Weights of a small transformer language model.
Size: 10 layers, width 192, 4 heads of 32, vocabulary 512.
Architecture: no biases in attention or MLP, value embeddings, an embedding shortcut.
Training: a variant of Muon for these matrices, 6855 steps.
Each number is 128 + 24 x the weight over the matrix's rms, rounded and kept within 0 to 255. Layers, rows and columns count from 0. Numbers have three digits each.

# v: layer 7 attention value, 128x192, rms 0.271, rows 2-66, columns 144-191
# o: layer 7 attention output (transposed), 128x192, rms 0.31, rows 2-65, columns 144-191
# q: layer 7 attention query, 128x192, rms 0.226, rows 32-95, columns 144-191
# k: layer 7 attention key, 128x192, rms 0.23, rows 32-95, columns 144-191
v2:121131111132105153102139119104146108125110121126103125144142115089100111130134143100107167119109142121144113137103154131131130086156159132132148
o2:144131107118143116157144111116111125086109097139123147146168161177156137138171100154082149176181122152115181111135149142109100154112125134113111
v3:143124121150120135124143143124131157129113122142149131101111128123138119157142097203131078134118118131082114110052120100117113100094124169121155
o3:113139146150145111153114191142162083132148097121102094110110161096167116089168145091134164141130103159139136113141130124115140134137144111167098
v4:121120150145147141124139113136147128132125105145112139100110132141126133112131144119138109124117096108107138118162118142170164122096133133122132
o4:115148111145147060136116126120137145134129140100127092169137099113106121088130068162136157166163129132128138120167157081112109146168145130167124
v5:117147127168131115131089134112182125128129118137110128134124100109149120123114153118141117098154137101136103156118122138107106125153117147150123
o5:162132114103155104113174131133117149143156095141112110153113145115112151092115124092138149091104126177131125143126137134148154095126172148078114
v6:125177126122127152092152086132116140125154146127135125121093139131118129119148115140114116080111116122094144167102122121125116118120109119136145
o6:120063122117167136125094092174128122173140094127120094113145147138098141121125148150120107143162139102130111107131127118141130123128127118164078
v7:134123133107085131163130134121118134112095141162128123156128144135123118133165118172143117142129117117123122133089121120140116106120107147127133
o7:127112098133161112108098108132162071155082181106098109103137176151150160125113140144150152095130158140154099153119173117145154126092103139099132
v8:138104139093103141149138112156099120147130176073146095107138133109114124134105138102138087120116135154113137119171130091130146162122115090071101
o8:158096128125133094121162132140151124109126083142178146136126144151139148139138116123101092110099147128148128121161171164111147159140097120117150
v9:105115110138113102129091104114174172123137180119132105118151108079129104117135130152106105124125148132142137129129104140148124145134132073129125
o9:141115180123145150127151137144086145116051118189124136172111169160131151104157125138128139119112165132092126123110123092125119078168129194123108
v10:114123135134130157122084125122105106140117123121134091089122136130117118157131113186080111112093135172115122153151106124180147144157170086148109
o10:125138127167085147124156134136155129120159117132108158175101115123114158121115140122159093107127099131127151070109146144156139129120113154144159
v11:140124125134147107107140092103181110143126140161165132147149096125119166113114139088140121122114128137128117111182156170126134138140119133130087
o11:081142119148143135131061165118143111143118113147141137116066127130109127093162145135125134088100123118148122159063156166161103129105144108147079
v12:100098137149148102141142128129140133145154122128134157083116151094107148160070148121130126138130104130136126113147130134128112144127121119135141
o12:075089148157148155123095098149151159123117122103142083180126062143104095121179144129152151122132123119138085151108112100112124136120172114097137
v13:130118130106106110116150114122119136122127146123110141148143134119140096134141110123114148131114109159111109137137149146161156124136154124125122
o13:079141121134123130173094131109102126130129170173130112175135145143105131134126115085167094100130104127136154152145128143113101145167056116132155
v14:136143159130174088125083116138150179137132103198153100169110109116132129085133146143207135153136135157104126166087125109083107093131126115058154
o14:101134112146133151163180097157151121141105150101110105145129083158149193125123144156113128127095109107115131122106133176136115099121164098154147
v15:122104136083121162126131143113106129108155115097124138134152140152143075138167153127123078108082121101117087099120128146139132155132135161154124
o15:143139120167135151144096128143102087181122149141111122107118146089153125126156074136101118130127146121148140130082133146124076148119160152138133
v16:150105135176106092131134124146144127139131142100125117111129127135127133123125134145143161129120137123129087111118124123143114127100111112109147
o16:133155124084118087132184140159154149158111090113138116135184118138117099103107141120090137151089154123135168167087129090079167077148147148152116
v17:143120133148128129109108143138131126150111105113081106105124145152126149149106130095151123129150113114138101120116127078156133123127109114158136
o17:072182127106137166160122147112141118161114161135121141082094147126129130098148163174133144148125073172137116166122101124088108109124145160116147
v18:123120097142072149159154120132130091116096169108148123127100114137134116131084134126116155147134121144153139111146131122091100158105109121071117
o18:097144124083116134145122155140113142139117164168114114138142170096124136143159149126131093148129125124165096111096123124135135136140120120157166
v19:138154163120103103140161118114091146137116158114135145094139141112118100155119151110139158113077125142109147123177118104123151123136118137132091
o19:119165112129109126112108119099135156132123139142127137096149139164131138122095151125126096152195122144102106140111124149145113163139120152117116
v20:108118142137138106118141144115114122129102166168149124114140106128105126109116130113108154130133170137112158123125108157149120153119119112109119
o20:186084121169103138141131084137135110113134139117163121145112109114123114194112136132111089142112087128117125131154120079111107096123163146132127
v21:142115098101112089132092113108153147142121118175160160119055134114067106123129112194139076140094113145109124117137115116161121092096084110127134
o21:142140138148135166089119124091130141131155150130111121150150095128172163134167086100114113161120168095183126123130110122104154140113125133133109
v22:151137159122123111118173088134091123135140093138142157114130147154117117111109147121142128149134104126146149117146086111122158147067125126104122
o22:150139141148123125119104152130139134079170117106095115141097139127161176180114131149117124106140156135134139130089132160094096149124164101120138
v23:127165114121104148091142075137082105093139100085153113101129114146135109117134177098135115103076143095144120119173157077165105134119137122132102
o23:138142114115112098169151100134109194083122146122166101110092133107179168175129123107155186147129081134132115120165154116113141146172149172090157
v24:169118124094141121147095145148123130142161164150106130177137162150129112124126117131127120153132145137123118160121131138143114128179109139116154
o24:127112108144121082179102147134158104176073105099117115155150115102128133163125119150154117108121135123125130120132120097104109149121147133120107
v25:142119125140106156110142109137117127114139135143166110120128103149155143118168116106157093094130136095099117124146142099135116121146135096114102
o25:153159123091142135086134133123135129149115164148142148127156108127079130130121139119097151127092133117155101113159133098166112139067130131155119
v26:151134116122125102143132121110099138093126136093128169100121126163113155113127121111104102129071102133139123080159140111110156140148134123153134
o26:115106163105163141115122098097156130091168088114172110168154157097129120102176107146108151147116115142129100131106085149124157172152176191134107
v27:118144146114163164126161125110175143133147133139101130159167128117122144102140125121119124086143116125114098162119132135110130112135139155154103
o27:122142116150172089075130143136129146098143100118134167110091078110131074106100130140193127116120145132191162109131127120101144122098100131122133
v28:114151113127128097110147164108145154137145119095137130092123161170084161118149116163117108161128133124121158133145107154135101127122105137100135
o28:124111132081101131139112121123178146129119122140159118121125145130155097140144092156128136062150119141115113115129113114148118159079125160126119
v29:127119128131134135163138169115112158160123145138097128145143161129116111144145133127124115154150118134141128136137122116116127175108115138122114
o29:186143123101098143094076082112118104127126139109167149128143134131101166105123099120160086141166122107145121187107086166099098112157147093135161
v30:128135118112120134124067108134103138115146144079131143156119117123123137130138117103113154106133092128137075121105159086093133092102083167098120
o30:163133113152141120124158137145182134136120150152116141138146124114128127134139114152167121161160135075135146120145076146151116141113148083143131
v31:148092141127127117153120128160140109143128141139144137139074119134110129138183116140127165185147139131137113156094109087142120094115142122122126
o31:141144144112125146176105084125160119102144102132151126138128148153070085130133101129128105119135084115139150075117110152123107107133129143133110
q32:134152132120178086183196104092153152120166099130134163090097084112097149166123100146162126109156132076101160139123105129146093117167100134139152
k32:132165110153114104141096139109106091121122089125101105175151121134167102079105107138126127163096147190100108081113096144124128112122157106110102
q33:194105155136088138171153099107162117171107165087101064096183128156147113170179090132147107115091141090068093120111132055096147148163120086143103
k33:106172203142089115140153159094138148103146062149076125142125142136149153104169091126143107114131141110116101177132102168166122163133077131114129
q34:121161121092176134127123147127101138126159100166134152111103107119124121156103106137122111134148138123148140153134099156174147101153158137087129
k34:103161095090117156090145124103153089108109102156101128146122111139124102114126101118100085117146120163130103057082121118113177050176187146096156
q35:154123138131140123128191121126147163111134122117137104087110116149100123155172102108140118098148127082126151147148109124136101091161126135090127
k35:113162161110110149148104176155128098159125134102083160113147108177164136109120088134098094093131131128139095147117130118141125120117138084117119
q36:118118141132139163128070125153083111146142153106122127192125128104125116109141156135100149138077148154110113122122148105124146125124127107145134
k36:144112109157137090119112099093144120124130155173176097118104116103093127126125184102139166134135119146124152134138141135111136132151121123161140
q37:126120139119139093119135151131089133120145152147133148102143128090143186150100096118123145154161122141120102121129145111136139137147086120133099
k37:157102125115085173107123187126137098133133138142100133171165118157168159141102133172130119107149099131115098143176177128097125106096134158121149
q38:117101112125112145147138104134104152153138108107138142175126151080125124071158143139096161137096133147093087125135150081119156080074166128179117
k38:144110126140112093146118098068140117125153142128155115116083150112066084183161165102134149087088123112126168116113132113101160111138138178152106
q39:131157141106148102132104157174113196135142127122126151115145136108167161099096131123149099172128129107090116114163137130135133131103134139113121
k39:128108121135130103143106101112103125106141146153124134104102084103116095098091136124133160149150113125128088117110138157110123147163111148160168
q40:147179139097186148105133124152100137098133130111138158143119150068143131109141151103093142113123137120118130119101154116134138098118144146119145
k40:143098078130116154131146112098112145138134130136132168152121152122092151149123143123109127115087104134096133161110146138105131102121147162107115
q41:161171156111118134143113140165154076124160158113141113167125115125152112162114156168133141121130100118163176151132127124084167154181111132118159
k41:142156132121171113123106162162084114110125142099109190125127117128149126114111145145114135131185103175169087083131120131167149131137127144124139
q42:155114151132119117137166145157134129111119149157138150110122114152111124148120110130153104130144144139161138136124118153101130161109108144145135
k42:134177141089124127135085171148114158116143085073143126124116076115190126137124122133110133166187099120138157092134165142139069176137123130135144
q43:113116124134147077127145091136148117108147097125149115151101170129131129146146066146110136146140147152137127118087117144063109157119128157102120
k43:115106162103132086143084047134081153134147122129130140119087131100100081149138152150146133134095133158123119131114122151077120135138127130097101
q44:105123158126127140101110100139132132118105140188072124122112156121137122132124087128128169083143143092164118131155116144162171145119181192136142
k44:135143114114111130140097144097096129102111102144134152113138186113152106105155113085127110153112083093109134157084086092163146106160157148152167
q45:137106089126129178107158116085155166161121141072091117163092084118090103102118151121128101152112110120133113094133131128137122106159170143104100
k45:118112137153159138116096164133147138139102087128137117117110160113095087092145096134106138117107150173137103084138144136139162114125103135078114
q46:152123110122142166114064141178115111097147113167101150136129176131113138093115150128113136125123118121150089157124146119091139114117149157151118
k46:102096146130143126147159097133156130110141102192127111127139149141091129180162137147119130141131146123125140102136115094116131089116121152085117
q47:192144192100158126111123128110127094105104132138120120158174065134142079132087132163146143123088167149116128117141089141147179134160137118140121
k47:111154123105134153118146152135189128128113144093129154103154139165122106136066102152163127155106134182108115121137137170187189169131155143147134
q48:145141103118118135152164147113142149148126108148148136119173134115143143141109146133071083123119131148150070101118149177149115133083115150114139
k48:183173130162122152131122128128142189162135131116189113153121108128166129148118098130151148113126099081145144153125098125146147104092095153143153
q49:092161115078145107143150134142130083114130112112131148129137144129157126167149095141106111124103121109122107120147153151110116102133119132105126
k49:140158114114154131114150143184095126157113143112146123174085123106163149171107115096147153130107171119102149091126126143121133103135079145156128
q50:174153105118097166119178122147114170150102132154135156160146143134105140124134115150120169155110155167152129119149149092154135111093097129152128
k50:130124129145140150122131084111147159188104149104117104132152143175118112081117141112079134168113083102128108123152114102130142104160149158147124
q51:098200139107125121159174082167109101169130173115129121161128119123112145124149128133155101130056118091146107169117155146099077074137116147113128
k51:172159119172102065115090095118113150154131125110065129159115125155102096133119148102135123137105128111119148165095096134135107089130175127105125
q52:136153116140176076127104156175159142098108147120073078096096138133111114148131184100131168149240141168131167077107176168113109084127123127141127
k52:099152136153086117144107132135128118073162153055103095128097125133121130155086109157156140170190089143145135160148174079114123080175131085114163
q53:139129121124204119135084122185148158120136124115199120106139179107169114123163106105149161112097103175087160128134099058068148128129119105110115
k53:140130145076164126164011092117112153106189159126110150112143135142111123111133143118110137099064080160140143121158129128110205160133105114139148
q54:122166130102130159085172095087207153127078123141128148148102102155076073172119144109142145104190189131163080132128125066115167166117117139123145
k54:137108119092142127164117115107086119110107138070112072150105142136139091146101129091082099119126114064095065092159093154092160131100108119130116
q55:197152129144109129140114150075132139121111123120139133132108192135133129101151146134142110180107102186099159135144114104134109112106128137181119
k55:111146129157100137149112126096146092111100171124117103109134107131113114115127157098127098112137092120109106141120122160085103177121149141084131
q56:122128102115157075149100195148152200104151150151169145127149164135102151179087127190134075115156110148181143073154170136092098125142134094078124
k56:084188129109122072134128128134162165160134127113109162160154128155091166131126089131167079103094129135101123147192147200128145131138109144132127
q57:099168124084124087148129143127071160134130176154139146153155144107144110118103166110117176134146128111084111146116104145153127139179110119171140
k57:139102111214160118100088143114138113147186175075094162156119154144176122162146131138103139153148139126090159135080119123180163145094088133142132
q58:164066186176125182164089142164170118137096105086118130151115129143127149067135135161133105094089154160157104098127092092121163164150100143166120
k58:122113105165145102099135103115093087127110103133157092129097092122036122108121124116094094147125217133127182114094119118107165171133081166087105
q59:115128113190129114122131172147143164168136107142148124151112151102153130137151131136113118131092173113127110106130123128118130102137091140135137
k59:126131122115197072129141106124128143113097105155078131108137100138127152120104106124116129167156169131114143160145146137158124109118133125159142
q60:129140126144136141095145143071172115135120153105115062135183109098149132143097151155118139099149125119147157094123098145112105134111146113087145
k60:139089181101079098179132134137127122152109097112128105079163111107126093158105075102166101116123113149164098126168139176107128158108151115186123
q61:141164092119158078118163143172080129142153104068068164133158093094117114118140160101118156128129119105130104126112130118084155123161098100110169
k61:152133126154181113127132120128104129112179117138053121159116110163115135110119137157153144161120115139130120127105135122166106122123115115172129
q62:157118137148113140121131117129143066105102131070152127120138121050102092132162152132146113131111143117146180142094152110108102165105113113152156
k62:152072109139102133120150159090120127106146141102145137138208107123150131097120196128146097115115090108152104072099157152141146132156134111142125
q63:138174167136174066185114120075106166104165099188104135080125122100087156107186156106149100086125150181147157154132139137129148129108103140095132
k63:147126113151142089188142103115081127079124143132120124132201134172093212112143099151191144084167116138067121152165157132111137111069122118143124
v32:142143120106091112130108097146123140150149107080129140099126134111130122096150139109179161150199147110117150090130165148154144131106124147112147
o32:092174105131139116158150092138143155075125083132131149126128134133187137148140087125103111107101118118148128139124097104147082122135101136165119
v33:127104110120128139176143123080128101112131119166150125170188126127130126165170112097174145124163152134155141133148126116143176104160127130092097
o33:132143159131132135140153145154141147136150140078188154124154114109109153117152126131107087124094136131148132130168142127098160146123124119119120
v34:078117146085145088150165162123173157165117137118093141112110117114127114137119159127103123103086102116141142117141120145104136118110114121177127
o34:151137114131100101104115141134124132076133190100148142119143115090140105129094078150131144164133164166138112107117125108125117089157123127125126
v35:171149131168108121125125128117135119124174143141106089141165126132089145159116147111128182146104117091107127126139161185058140152132134160071126
o35:140104101127123130123093067117120115154139159123118114180117143120110164122129128162154128134086114132159113141153121138154141155143079124108135
v36:085123131094159103129119135137115151107144158117125124147095115132121092099094103102166101117151071146098167115170113137170068124097094096156124
o36:112163143148123137141146108131167167094136132139106123144145135120149135102148116139153106134134170174105185140147123149098105123133133133111138
v37:174087112143134136114121110099119130110102115114186129113126117142116089134168123111151136179136153095119115124141115127136172117121127118139133
o37:157107133123145087115144149128128136128165150111127118172125132132148122078128130120099171121174121103149176147110155087131101114125138142107121
v38:156149086112117100107155173137129147112107130096153158115122186127145145147147149092099112112149143083120114131137119083101134142088085114129153
o38:123109131125114134114149121129138106152103112128127118133123146140101145088146078124141169134166139095124097140137119148118112097133090156151167
v39:092120110127146073131103110187145127102149080139113141092113144119109106135146121078103134141122117183125145176152142135160164126152115113115139
o39:085130097095171105113135095110146111138125115159144140082112142119120141075099140144145137140163118140163150129128126098124152132138108088108131
v40:121134112121118182104085135131148115132084134167160081169134098187111143101175190076159122106139155127122102118097103166148114164120120133123141
o40:129119123114122119116145144107125099126110123139111143128124161124108117136116108098115168082117115125121141159153115169120128117127137133157155
v41:138131148126117162087142128101098124104153166092156129117096095179128129119092098110124056129150107127193119175146137151134127147113162113129132
o41:127115132159139148159128105073145125152106143126083106122141121104142135094128159153117098116098116075113139117120109119129131127163160114109233
v42:153089132137146132171119103096116116106147119083138143106130108108155169122154106127120099170139139141125148148150097156139125163132139139119178
o42:125125132096104139099101156135111146100146137116118145122139125134125141121095130115139127116158112138119147115126130134147119134120121126107172
v43:144162150157130121121123145156147138124103126142140107122118157073098140118180136136135132125120160111105094094137132128096129124110102149135130
o43:128131100112105187116150108140158170157120110156123147120082116165137140125108128118093167126160118138107096156161123102123124158138117124147151
v44:139137114135145105099137101124142119115155117167097127141130134103117113144128134113174063158169112146131136131111140145110124114120119125130133
o44:147126158109163146149130170127128109100146168148107134153084130114128134094121155097091152100117152124095125112149172117128127096143176165119123
v45:163164141161124140132100125149136134163151118147123151105122177121098121123147128141117153134089120150130130104167151132141159117116114124129134
o45:124153103110106111111149088163149145123146116068134089123155095111122143135144116141110156136146120143087124126096124102134145133120150122147107
v46:124170116159157202068153104137127119116165122104121129167072146129164145066160140124155155114129153131157149179114102122113109132122157082119142
o46:158130146121125112123155133132087143095115171135161079146127128165139110144132156151092128144104134107110123150171132112167124133145121146136110
v47:110127152142070098130096150158111133142109145129181080108075135105151096126128122113134114109132132121141125088154162139100128156122111148120137
o47:132145143111134119156120124113165125083115074127133152092129132122115109166075107139119162144126134128140082126113100127109104125110149139102078
v48:098107130132109132079151097139146185152149058143095117142128164135137142125096140131131139138145109156113140152119143090113138142148135126151140
o48:146101101117138122128148105105102104096148150145114119078121099151120125155150126143139165130110156110139152140081122111133110093120133082118145
v49:125101092122116158092168129168124116153142100130125150109157122154126141117133161119168171102137118137159138132137129132137134131152106091118134
o49:114138178147180130124129103079121090112163175107117107141136131133105095144152116136089129142120139128125144129105153146091142112140149117110106
v50:108148155124136121166160109135148138140129096160082111130109096098146132061120098098127146129089110150116148129090111102142095121095162145106112
o50:141121085138151106173136139121165154123166121131141102132074114115094121166136127127145129138133092127149120129141130157138115153107121123152097
v51:160120159107133110155147146152084102140134146081129141138140125150133128123118142122142118095166158150131122093134071109106082063124123131141117
o51:115139091126140095143114139111156163125095120098117113128121115130074132148192148166138127142129163132122093129118122108151086138106135128154127
v52:152139138127144169116137095129131159118134171127123167091163145132118143110126166078115150131138104175133106150098107140152083110157136152178156
o52:161117152124136113128125119127110128090125140159110159124135129090144167134125133128145149079096120132147130123167186123121139135120125091102088
v53:151135121135128128169138110113141113139120131171087178125113113163143100117123123125122175111104121096116119104109123130124120122106122140141145
o53:117098160107177178130094135086135175124128103124136133122157133145146196143137106118083119136125126155108118133135113123129126129152128101116126
v54:150119115141133103162152137095144115101091130116091140128128140141119119107123124104104121124128079107133156119154169170123185129116154117127119
o54:106150168117139099120138090137143125140191124115129116135143135116107127082108127138150144144128116128139116115129131112099160181084114142135109
v55:123122139127162145126117103114138147164152145106109165153132067165086125137144155134110105134180128115177140099144120158107147131166112150149142
o55:141126118121135132143137137092132106128084129158129110142130125089140126133125126118191142075124114111131139123135111107168129091097112141117100
v56:118138138113127135151067154131146160150133120147097133088115137163168143151116128080115150078152155082134114142135137143124099096143119155116135
o56:117141153119119144125093167117116140100128135116137139150116079121140124148183104165123116121114132113165130115127137139126099122118126100125138
v57:156124133140148151138116123115124116138157113148100151151101101130161169102151107115149139108108090111117132148100126150111118122147097108100136
o57:124123137133147138150111117097130098112114137122133093118154105122082171136134114145142119099124110135154094129099154124115134122091138073121153
v58:094074097126086154126133136080158143123106145185085129176088131141113111170119136150114147082122121131159147150116091146108139114130148100146139
o58:114134077142128129170136125103117121091115104093128126134106125180097132129139115147143105171115117139116123132135103146114107136120120143121135
v59:113146105120105114154150112103140128145112150125109111129148134113163104168171119148091109094103131090115159130131133128123144124118147125103153
o59:129114130133102164163142108103153142132132116150096144142123152172134132131109121151116158115149166142115082086119159134143095077134114110106089
v60:145178117150164120119096140109152112167112139124113136092111131099127091107093121102145129128152099135154145143163085135127112142141144117154124
o60:108154113091078149096106087142145114111131140129105165112090104133110160103112146128121142128112133136123124119122130076119095133122097141134143
v61:148156146143112183082163134123123116117144147141125171166103132162119146135129143139137119133124105161145132131155138117129123151110112119136150
o61:137131127116140179147103110132147134129144121137119111142152107150119121121107147115159147118115158108127138153127149122111094132120139113110141
v62:119101112127119144114089149144145099153077128097114116165123107133110122134138143127107147110171142124136123132121130098128156161122083140128143
o62:114089115091127143120162118155114139099117101115121159120146082136123105122101140134164102083096131099114138138133108115131096140116156132144115
v63:106140131057091143136169083115144144166155106123141145176091134143147128114135099103098155125140091064106153111149131173112122120160155139108133
o63:166099098145116093106124153097130157130096117119113136144120110110119112098105174110175125099133110116112109123119141135109152100112161111133122
q64:130124124126119131133136132130123130133128131132125123128133127130125123122125126128129127125124134124132132123128128128119136129127130125125126
k64:155112134121134122119134110109113125143132121126131131138126117138146135145144126134119126138142132131131144119125140134136126149130127133134122
q65:131121128133122128129126134128125130129124121127129136123126127137126136128123126127125126124121136130140132123124133121116119132131122134127130
k65:122135118123107119153135115132145134134137136118134136116139118110109106133121146124114118131144120145143121134142148143151143124125124128123139
q66:128132140126121121120130133129135122125123130128124119119127128134121114127111112134133130126135122121129122141128139125139113119132119134124126
k66:135114118151131147124134108107131136099127128119141135120140125100135133118129115116150120128122154148122129102107162116135158156106137132108130
q67:120131131128116129133126119131133126132130122111130120131132124125131133134131131135133121130123127122126132125136131137127141135128119127119121
k67:138128121132136127124123135122120118120129133142139128133135134118134127119138118130126120128126131133119136122122124133129123130126126120131126
q68:124130131124124130134127128125131129125127130123128125123131136130135128130125125121126131121121128128116125124133131129135127127123134131131126
k68:118138139130133120121128131141123131133128134120121111129115129114126133118137103135120124125136123118138124118121126128108118121134101126122136
q69:113138131131133129136112126138140131135128125117122121128128143129145125124125120135122120121124126132118130118123142128122137134117131132130131
k69:138138125125134140132110141122097132130138125133102151111094115128140129133108127123146132130152149132127150126102148125118104111129119121134114
q70:134118125133130142122152136122115118131132122137125143135133119127130133113131131126137126127131129124123115127126119124129135122131136126126133
k70:126125139134135129131132121121122132130126128134124125138129133122134132138147128134134117130132129126126138127122128129125124120130115131122119
q71:123129128124121128129110123121129133133131128125118129130138133129140122125120132119126137124122112125119123123140134123125125134132124126138125
k71:135128132131134127120125143124104127123134129138129126137127141116136134133129125121135123134147123121133133124135123125127132122123124118130129
q72:133126137137136128130107134135133128127113148119136127118111135125120123145136133134125142137119135127130145126125143127123137138127111130131133
k72:126126127120140134120138119120135123137124135128117139114136113133113131125129135124126133124109131137124132129139131115125117132126141122137133
q73:165130140139127145112145139139118135136119134131142138114124128132122128138124116122137139132139139130131129135135133121144134139113123128116136
k73:115140138134118120140130117132125123122134134124135116127135116132118109143133143125122132131134110119130118127102149142125133120157131142117128
q74:127130130124142123126120141136117133117114124127138135123118121131123118145135118132130139131107124126117124123123140128134125118134133120123140
k74:134137129132133129122147134142137132137119112135121132119138120123130134124128118121127133119117129126133134138128118116136125144139124126144138
q75:116126137127132126140101113133131140112115137110139135119107154153128132145142140156125126147129141123129139123127158146130128137124130145121115
k75:131115128119134120118130132115123133118116133117111146123116113129122116141140129124127123117113126126119127135137127122120127131127132121130132
q76:128128138117141130129116130126134128127115136113129135114123138139128131122128140127137108142131144142133139115118141125129137153115108141127121
k76:135127135123126126130120124125130132111128119113120122122104124138115113128125130116122122133123121131126122127152137125121129120120137122127114
q77:150131134123110127112131117113125120133143126156145133116149117120139124122110124125134139133154134136113120142131123107133123138128111116153139
k77:120133124132117125133110122120114118128138137128135117148132135127132142128130121137116124127131130131131125123119129141123128119125112136127122
q78:126109096132094122080115131139088121132096170167089089158179087119129102134093097081157131116148131137136132121137108127107095177142132135159150
k78:132117074109151125097116098147105094152142117128086114149141120131133149133124143139132130095106126124120134108095125098124118132122127164136113
q79:124127121111141113192141151086128140131108106119114155144100148156141131100102084160158188145101148127200124128094157108149152119127118148067122
k79:109105129162117103148126144125123112148101112129126123158148139120141096141132117126146119139160109138134144132085117150132117135133150136117148
q80:126092148128160106100117136115073168134177097113142116121111166118148086123149128116129130102090096112151092123124133152158153182119108141119119
k80:175109149117084104120129129143044167126115096102121120149089126112119161166201192097155072135109129123130131138163123099157091201098171143119156
q81:144128166190123150138125112144133095105123120167147098067121185171113100120111075082099101106167167177106122146145133136073138131119149128120101
k81:120070147123136118136142084145156126099143134106142081142122132150070071076097117117095121168133120159081125129098142127148149098117117098091132
q82:121155162116132090107153089140112127163143098060097087138088070092167146096091130139147081098118136159118181104156103101098145094128146126111140
k82:206120155135186132138127109144133162119068155133136081123130154131125102090094135150120161061134100150125098131157121125135125137126132119136138
q83:153139107137127149113121089132119170177145135091204097142092129082143117107115146146124103140093101137148121110095145144166143108172087156142105
k83:147116090139153128109107122160075105187123146118120161124102163143138148095120110121100120090174133101200135124140113143166136131140116162087148
q84:096148160153088123098141092094120079160069163130123087120144115148125120122138118109118131147090134100102118175125156123200120077121112171123120
k84:118168110118172153158144098102173090110056150151116173129118159118135153147127107152135102101122102088123056156095149106123093128139092140135124
q85:121095119123159153183148079191112129166127167174130149145109104167127151071137138183124167146153098107057153135133107090184102181132122064111112
k85:120123135154144155157128175115109096156125154113117188174140127105094105065105099165106133151129155102079134091164168063148132168164117183104168
q86:175210154139187165159115145156106085100098126187149134174164126114136073167075109096136141100093154152184069178108154149151120118093126160077125
k86:120090126099153179129093117135145098153158113170135103133118140091149135178091148192190102149151162108134122103126133193147094099114136164140120
q87:099160085137118118133164074121138153117127106125123131169186118100141118103127158146116122129133145157093179156134123131137187163153156127124134
k87:100143090128169165109127075128096156131140149091125147164159177133181133140132105156084156164148187094086133056106161144100152129100091128150106
q88:135128143077143112101157121117098122084124083107139106094089170126134065143177092133110112152135126170115177127132131198111098152133061096151129
k88:161155156135100138119162099110144187130114166108126124091121161151096076170144140065104163193128160134137114140122117105106095107164141105154109
q89:126157110091143125077139147083103095081118120137097126124096075142143114103149134136153175145136140143127085152133156172190147111104113086107107
k89:136164140078094163152119188103079153087088162128096128173097144149183158170149145105117165153120143127150113121128130108131150102150138129133129
q90:103146101153075181088105118096143073148132081136128178145153170123122115165132119094084087093146099169159085162129120124165083120063070150118089
k90:094110084113133159102159086101177074184122169168103138143085115126164150157114116138137104121161119125127121105167122122135127164142093133115067
q91:115083098127142153083152101125128075125129116107156121076201156137109086117118118135147144135098150098125178138155151169082094156123126091092162
k91:098108142116131111133150104087122113122121149132130136136192089153127116172133107149107157106127139126153121078151113194135147166148193126144171
q92:120110137123110071145140164159098123103130114157096153156161177125134184128155125162164097155124152106152155096091149104131095131159165157107133
k92:179064145121163145166145131148102140098107093175125124175093153087099125141110159136132113125173147140109100200162200131146064104110134116158134
q93:138115185120173059164084099141097156114170143137159180125088140174117141126097091148152152133130122156182090054121108064122112149187106150115147
k93:151160109214155056155089148164148204143147180116145152159162132179116121137145073111068110107151144115133155113114142151127126159140137095137096
q94:097070135109099125161105138117143124088092145207147141135140143155093108124160120159181206108163146066060145112147139118125094116179176121182111
k94:134146189120147136113194150076130046120152184130147139112102169035138161106054121158157143126149132122099171107128140132170140096108122132117059
q95:131097139115145112107029161148152148092119095162116130187091149135091158150122119128119163120155104163122131100194131170159131114094142117093118
k95:142110132127087135083096175098155125133138177099139155139098166192115132127121149149153141111053117189149158083113128103117104110179081066149161
v64:125119078113073148165157123132118105126131112107127129151125105161135114127114140104095119159136133130144113106128147115094114129102109108092122
o64:161150168125133128126120162107146161130152102119149128116132126086125122117113150146141147111125102133096163169128159116124129110104132118185126
v65:154119113107163108121091135115147151131141139159145137132117160120095144122162141154102113119136142130126132144096149181150141095171145135124144
o65:133140128165065130151130112091090132136141093124101119140107121162127134115107115149130154097140103110145114194096075116160101182079081155157167
v66:119123146095138127148125100135110136085157131115116097127146140126114148124153136136128113103128110123137141120110110123107139136110148132090129